{
  "n_layer": 8,
  "d_model": 640,
  "n_head": 5,
  "n_kv_head": 5,
  "head_dim": 64,
  "d_mlp": 2560,
  "vocab_size": 8192,
  "activation": "gelu",
  "norm": "layernorm",
  "norm_place": "pre",
  "norm_eps": 1e-05,
  "positions": "learned",
  "qk_norm": false,
  "attn_scale": 0.125,
  "bias": "all",
  "tie_embeddings": true,
  "parallel_block": false,
  "init": "normal",
  "init_std_qkv": 0.0211,
  "init_std_o": 0.0,
  "init_std_up": 0.0211,
  "init_std_down": 0.0,
  "optimizer": "soap_variant",
  "lr": 0.0024,
  "beta1": 0.95,
  "beta2": 0.98,
  "weight_decay": 0.27,
  "lr_head": 0.0105,
  "grad_clip": 1.0,
  "warmup_steps": 200,
  "schedule": "wsd",
  "decay_fraction": 0.946,
  "decay_shape": "linear",
  "final_lr_fraction": 0.0,
  "batch_tokens": 262144,
  "seq_len": 1024,
  "doc_mask": true,
  "train_tokens": 726900000,
  "steps": 2773,
  "dataset": "wikipedia_en"
}
Each number is 500 + 40 x the weight over the matrix's rms, rounded and kept within 0 to 999. Layers, rows and columns count from 0. Numbers have three digits each.

# layer 3 attention output, 640x320, rms 0.0411, rows 0-40, columns 0-159
460471502517418490534475523507490511496535586525528469478507456505497531460479593526500511512432570500539547476493555493491493499451489488526464436494568576465529544542428473564544503504448515510549510513509453518461439509495450493451498474501503507406481547575565546471501461497480531484474535491483470434498439463531482497411457521555538499520471527416518513505483506527528434566569494458585504522460501535430470474470409511483547533544536500487448534517425516529550449568504476
556519499527473514464486481520461486469519456444536478437446513422491454536541491448496523496554523579500515486466579496498513482556526482520469558449495562499547503502457521501472527478485562514513515473456499476490445507473514481508567566463504509483512479578508525565423562535443470453498531531471520531556506480424469466453499569446459512492496531475529481485558535491540463483512457509566530504519595470517501437449540496488477561518444545411494534538450491448427458535395460
509487492524450516470517482462574539498509471453458553566510467429454541452486493558508493509476501516490480420534473588505515432551509467501473491515513490575491561401504527472463467474541438539529503536454496474480539547489520475394569577478548554440540496490532541494585502426514514468434472440495539534556536462457518444496520476469569430535522412554481480507514495553460480510546487417506551556562511480507491549603513564442465509549467405557550463471454455476460516565491458
525517441472554494498471497466500442535576456515501493496509477510471454449510480477525390564483553573554459517491497495487502456442456471533439452494522544503456484561553517489488508393498501570479464475505469526515505570519539490520562511531561527507499484539538538477435552600501513463551482504584479566500508508601539503450511403475551531536462499523501417516520552564567519566481545583484519565467467521495475464530450497514550487484574518537559523500464521547475431419517459
403553507458475522531488509440516468499535525483503515575542483479522540485517503516514446472515479468490426454469531459502515493505439392566446482542436508458454458486481519479466492528500436422506519472529387598527535466466541567419523505488560521541525511538515478570459523456580496517551492431485436458545542483489497524452521495577454556530442548507506501419422461472461488509480443500505433589463481501471524535549498487492460568492501476497496449430562361521525409573502459
429505522499518439532477508516460461440532518493520482551513454502497475486495520511530369511480429542570492562609522496456492411467508529525523528467557492551526495497489528512500463483547521460491436559513530549480522525449471420436428452503507502494540508544464467553496504488529536539474476459530493477427527566501548507496493473493553437491519531478515467496581593461418526549536464460577525562500606484568444508576463510484483520454505435459503535508531553533551526529468475
516462513511507466479454513430430414531537556499526500580483459528514490526506559489510462455410513521513498490462541519506487574485551399514519528529557514478426438499482522512568490602526489467466541596485537572552455512484522477563543444532588467494484479439457486500486450466339480501604459557515450545572541382511519500499413483447492476524475446520494499473540561480518495586560560566577451504390450549428528483514496530459460538424422468506447529520515522509498393572525354
477434467458472517482496526541432536443559468527541457492453533511507500446505486572484504565499470470481520513453473466507488589537456517534546458495551564419551540507514459504478493490442475476556577574418582462502571434572483408484585537461470453463528523463461483510419517460509508504502478524506518451552516444540475490443511494447540511563525557531493505504488532465566489502555534515476531549555468494480476435498545519491561521452565570498449474446509500481540616445542535
503490488496483588411534488485543529507492513519480521484470522479521451402486531512510522507534589433565490548430526480491496537580548529436473498478502465516480465605495547522477502433533532504534535396438510545485495455481488500470526519514553443546471438518466507500486439485528544456490545496487464465482539473497540467530550602492574488474564556471401488470503564491503468530511471558470558516486584547565536590521462427516491490469448516465464445559483523502469512481532518
495455506502468443438568411457511538497522464495481555497481479457443514419519543574439537482524559504464524464515538462532537545447491517578458485521502548497543499532521488543496531521535465418505470507489580467498456510563542476561522540448437439512547451516485514383517556478510531532530531449500515483505446499517505481562632528505542567499454536494437430478525510516527556507490586490523471508461522485463505487503471455465486531546486508491506513556548535413462505529395498
489492545524578539545545487503572551454554517494599463494531501536471456547499578533548508513477528503504528512550476441446565543487539544570558512552463522496453466487442530532502433515478410501529469477537538507523511536503488591534490517476504494540490525534551474480467456529536427551546470447516481549533473476566482587520534477492527543504457537468469453538482541427466510584632513481508470548462510463585500424490550479518549452464446515537520557475498539420452445524488530
459503468473540517475432470518472481455530505459445414543502457479461509537534549513475552418516511508503509479524526459452535499446485473453566489516504497463508474476509491531502487518448441521476480450484478431552499467513448550505547567595506498476514561486490528502525458526428473504480429502454474526539490457490513544486467457455542505470497477529458492493509507488558497598419569516496538420447490484449479501524562535509476503448495430480508471526522486500490456495462548
534498462481492431548482462528563481450504496572493530508411504549492564503469504486498491477497568467481527501527534516526515482441443465545563444495505391532513508525580457407456485478452503464473507550442525441540540478495497543461505493514572583512537537486571539498414493500525550431483529521490496487526478533499518492459498474452503523524538457482536580439436493564538585541423558490416479496489480499516519514383496451449506530523479538539554472501450544530532445519478502
502517463449643515568512503561567549528543423515516540505497470464491506487532491518465462509503564541474577506454505509451546491510529513505433520454508459551474537456551487524519490472505533524529533488468499532499481479510466465478506470473437512529441455455523482547537439529501524559515501513511505447466536575462566596544482544522521459563468502462465478467484474496441493532561519557581500506508452523603532549527486460513534505479534500466493451563482523500511540536522512
576473489515574424518544500548497480501485443533504499499491522518503482494519477509458530510550474441464455547561491549494521512509469528547432478499487475553511501547459510502447425473456460489494491514504486460433531564464491601476456437541453531501439479494512493410491513549458457509488536523444430522517464477458510496535503443551449554541522379481468505510535537473462537530488506542481524479486516515573551520491471523441520527479479457492583510593472560501520437503507538
520395483505440489447518571482502499520434513509512514559497437514552513502459477460505462487496549564511442465535552474548557448499426527517526518466540594554491465460490485494520460525466477483523491498576499428522520499529505475531426490538511589530561468571472475556471515547512549469418480429488470549568491515542550494494558478459464507508497405487491535472465482474511467519513445497378524491513508511389470517480509494573482502542518536489426450435508451439541538546580581
525402507470537517470494454502527490476502429498482479534481476474537475499466551488494481510530542495540494461526558537506479505545531526449507461504493517502480512498508518394482522457562448460487506531478441632536539520406457457492480478479561503507502467487481535535577533508486563467520504514393464521524539424486523508521447469469483586459507472469459450496353427494516483502511524471467528499498566501469460491516526553512483507465490520456392451453486467528482549534482435
547469472472536521437477596411527490494491467497479518527457492511440548511526517516499459489481486491572491499488475530464444503443524530459540486513466504500575437501536506452516505515443498447536486488492578513525446499600483515562491426484435555498447516479488551483506431551447457479531529478531435572468474501473494530495547516489502590464520521515488543499493506575506484508456522536455557580549490458530547512521496505465462461460515538495514487490449536541512484503424498
517478515514463490531432535590499502513535464553533541543536502531441543426483489520514545527521480459515477497480523526545504478530428478418520511479542460440505524475499468545545404567487594377456555452488531455431514530479459538453461496500511547393526582515471455480539559512479505512507459468510482513460516538533443460515537490435565488441455419504626409553413455522479479523516536465565489450561542451482458500406444465480524546443460557428537462401485471528433448495454531
416491467541497523506555510536492531515497471517534520521543482542433479472471552532568491471526455553461487483504482441443509493562528476438490463456482508516517517508562472496467477502434509551473471445464475523475487505453470579502514451396495486528565472542523523581508496511449504489541616503506468455440520465467446446532493438497452516559553487489432458454439434400455454528477520499513483493518516473603466470534487489450486461555524522462484486535517539476495459603502505
540527428444558529519513527540560560497483554502510539509507545477524465445491509476508509552511495505529491538513462547482477468519519489440524529531519537515441513468468454538488541484479522423500441458536530541486468563501419503424466484471465482460478507446522468477563565519500460531500443487409523527418485544494440428526484519493516506572505495521483537484526469486480441456497484522485491557471495479550464505550558548521518544507529496466523597527456496469470528495469489
579476536479551549506549477439524450534516444540479462477511551464510482516555503460431540501467447496420483551439493482535547485442467475467582567486518490544516422434536402494421531597520519461549502476518539526458514516505524435549481453492509554484508441417526551455454435486427494494514571478455480497565500455422547494493512428473472525491480492442567494487457533485520483483425539503480580532515444544494472582611498517564422551450485459529535437447534558518565443515492509
466511482474515500558436513473559497500509505553507454523452513513547469480518530610469483507440510520531425480535514482546551494529530537507532580472460561524484475492533455535560512541485533530476481445432563528535470529524517489481515561519506543403457535484551551565481506521531474505459453509443439480461535483505528535475534470427513468523569505499523459499450491541525452555573566508500503539501491454474552584483500450476551475589480561526488487504584482504474492557397500
489533474540482448524560535497591504478485495509548542492488516493540436505497505458510515512492532445521513522489486488501496463538451452508496461515455488594533579470488516542490542484396497460401556529494463544482523537486496562462470531514482451472503521509526529533461502417428418495538435444474491509497430510516505556526470513577443487521479465535466460561477484497513572505521497464589530573446499505507414502499450510547584463511470463470452533498540489466518550502576517
524516441472469464483520538424462493483493512477491508552478591444485521540446516498546465520485509487490529494542462566483451531497541467506555501487514518552545534540485550543506430491510517524505513520484450546453513516522527534446546458536501514421445468463497501492578525520522492543525437584508496494463416527416576477432533503508399446563541526555526532542466437501608510473438511497545593446444543479464528502532473550490535460504502504545517538505490509453488494502512510
583486516478487479477508503508543530535513545469509471473460449524551499479543453579554492531511445477619480506480469524466468513492486516489580557510489469440521539452576528546464500530462555515498501520462480505365447542577501494466501547514491496464419507461520535495457512485478551518534462508490431548505393501557444463391527475469499464466468501519567472456473467497461488485481476490453499570506527547469510487514535518419561519494497583504548467542548535439457521503479552
407525477563527525478488556508526522486541439562492515473535530450439508484486563533507435460460497523480548561494520513452488494520468445462490503429499530506452480507539458498500464460487471435495464551540464476442433491491584511507515484458486587524485517514496544561541449568511557436548469465543485560499483515494516507564492504488533488531508552476562554529467490440512419446511519484482544493504444607612432524550450461409525494450476419497529447478547475543459523463459475
539567515522460493517499467458499497535554496498508493458469513461592465510545574546496527482526531474452490525505519542477532600583448444481562466442528457522463524516495537533485486519475506514533549497522530472489566482437545467532508558552517495380506497517477467540476501527503582529531495504543445485463537577525549482522512529520462465464520508478457523468450534484516507520531551588532479503457400531495464473525441457505463524402572482474567437484419532462488583464488505
435483512483532496523512501422495560490452463454509432555451512567525497474514530463553558498504503489517479529519578455444561537482523503549524528579559430478574482534454417438479425480514475498575451553556502474533508514531502517567565518460479539548574545566553518504556527434482442444500526521524518490445467450479461453523478431429497455473495602492446526521444439474484461518453528475425477566452449505445545475464521476553482480519438512533477502419574408543559569486503485
494489498499462488486517570480458491568514526415515532488466513508405505518502488547481493528507532449489544486557515441473441555465545499534481403487515456401475541498499490543557489442564497589494412491423534548489465499470501522586550465511490451469523486440513539462556536464439528573493528483573551523475461521494476487480463533546452527564512520482532490493547440430503551499516488472495535489541427467500580485524523483520574440504524558467625400544496479540391479567459496
489532532543453474501480442543367521383510491517449441454508485490511462522481452453511531499513536473454458568437508521504517543498495571489510510479553490470464474482513529563467540510498516610396493397545491513522515514534508551497480445496475496479467469475511480546492480453515474409489457498510562484596467451542455490534496550509505469451418506456580527452460485399439580581575446482565538531461521511542581482548505493497489490532459532585514547578501520484514508450492514
484502494521536509533522482466480446451524485537525495438509506545477531433515484466542492494456572488479500491552570492429517541440557512467496503519481560485403594532476460457446484553568501453510469531529492485466512405521545468525471470509555517511499463495522506512527483514459472537517520497538537539510490519506521551534495486407518546472519504495508482551539501511518570485552527408465493528555484486547529530574511515493435460482538560574414453496503492530490456496439430
536505472453538475491464527433480552514497508458478480502438531474509477508540513573560487507494492450427450540518499517493537461494468505530448515519466546420528563570465557477475441521476485461536337473579455515443487513527492540475447433536510392554516441437485494544552515610559517501506530476470500509414524536577458564478471529566505530477510510532536503513566462488467454475541557495483520517486482522425483453529525502467461485509486521481514530432441533516591452457517501
483536488553389484445477506420583489513492481515508482440451492461483492426475507483508462507523421489548561507443489464519522498524531460572497443559572565519499448481514478529497417457484464487445553488540388495492539466478504549534544462464407469510528406520485442441534599507471407473460510508501501514449475493422506435475495497467474428489567504474471532518552541530503589440519588542570513674477514437469485575546445511560467497425502452432431561517539485534588495525403565
494455546464483463481534494484533448482374510486448434514511523506469473496538464533523432506473467497532483485521459503522552492536493507471490505554502425485533467483594508557512399503473483387458476485587505473489505538474494504526470518474421454495551484496407499486522484447512527528481576444462473397503531434505475559532516530525538416503542506477510575542491451469507543453509506476536421537536584471540479513463524510456565588527509492536525510541465438523546530506502500
565550531552526468528544542538521541423452553469498446490512448573456559454526459464509504478558488541449535511445492515525448464497528494542494517497477497539512420489531568538553556538466415597519406464548589525434383524498456510481483502487478494424542595468475479475583507485519586479470523592507473452439504516499611472602498538462431487405535493489539501474467513532526490479500434487514483493466483492460497576492488509567517508497465485502477513437584466594484491551653529
537462524513567486507503510506477550484568503448492595486545461516478441497535560557487560512480526555492532437563495541508457547516524497469581587529484455479538482502481469508511543531557447494498427510533423555514535496541559418464511461542549570523548518517518514447497515460497507467473530533531560475459508485422517523524534472507495512467523512599457539545506483471482484387564517464475516573491501558515503508410597494432501365459471453533526409454519589432477561518493450
524512496494487505467476512570543524523478504544449404401479498485461476483492515503503471547549525534519483526541495492442494483449477490517518423572439404459475510433514481524410459518541498521473469470546535528517476535481540466465500537480435484573481497500467472553451544531401507565480559506448519419535494565537500509544492448407582512546433584496485464537582507513484543612474447458467647494444484421464485508500513546437467487525518475500538517506560532538451453505419473
439464482509519517577520521554523458507495431521480471497564491511407460488463510445476508467508610442534439516478537493487481536505508486502523510494518524512541515471510468517464467499554454482517496577484511522507525477535447514496477571499544479443483452486501483538520481498478529406568470483502532502501509521523484416505478542494510543502434484535445455565460498514514533476508451532518574459569480493530488461489566528543473501521465490454473538524508550546423448502488553
550522431520537587467539555506487564471443550526467487491492517485483481503481533536481517491482535426503536527512506508542519498530539478470514513514474507505466482514505521535524527557548488489567432562483516472509532552437573504559504484368369524384539549462509536561489540421505464495519520524453549485501485490456495511563516504486437510462484532519575513451560504477487492486535510562573536562493532517484389465455409521489494418371515481444508505538601507465479509547457390
545569458494500501450401503505483559611559539511482509540535522462581493491473502500466482542480431556534537498567502485484475527570496496512483543428539503568505498532440496495519487564501473521532429554434465527430501511467573468534531571502484534511510452477537502536486496485494491530436506458453471495476542548496479504452536474547509461512526436524482508466480477537507466531512599481516457495545548483478514537453483514542513540449483561539598529457500466509554518506496504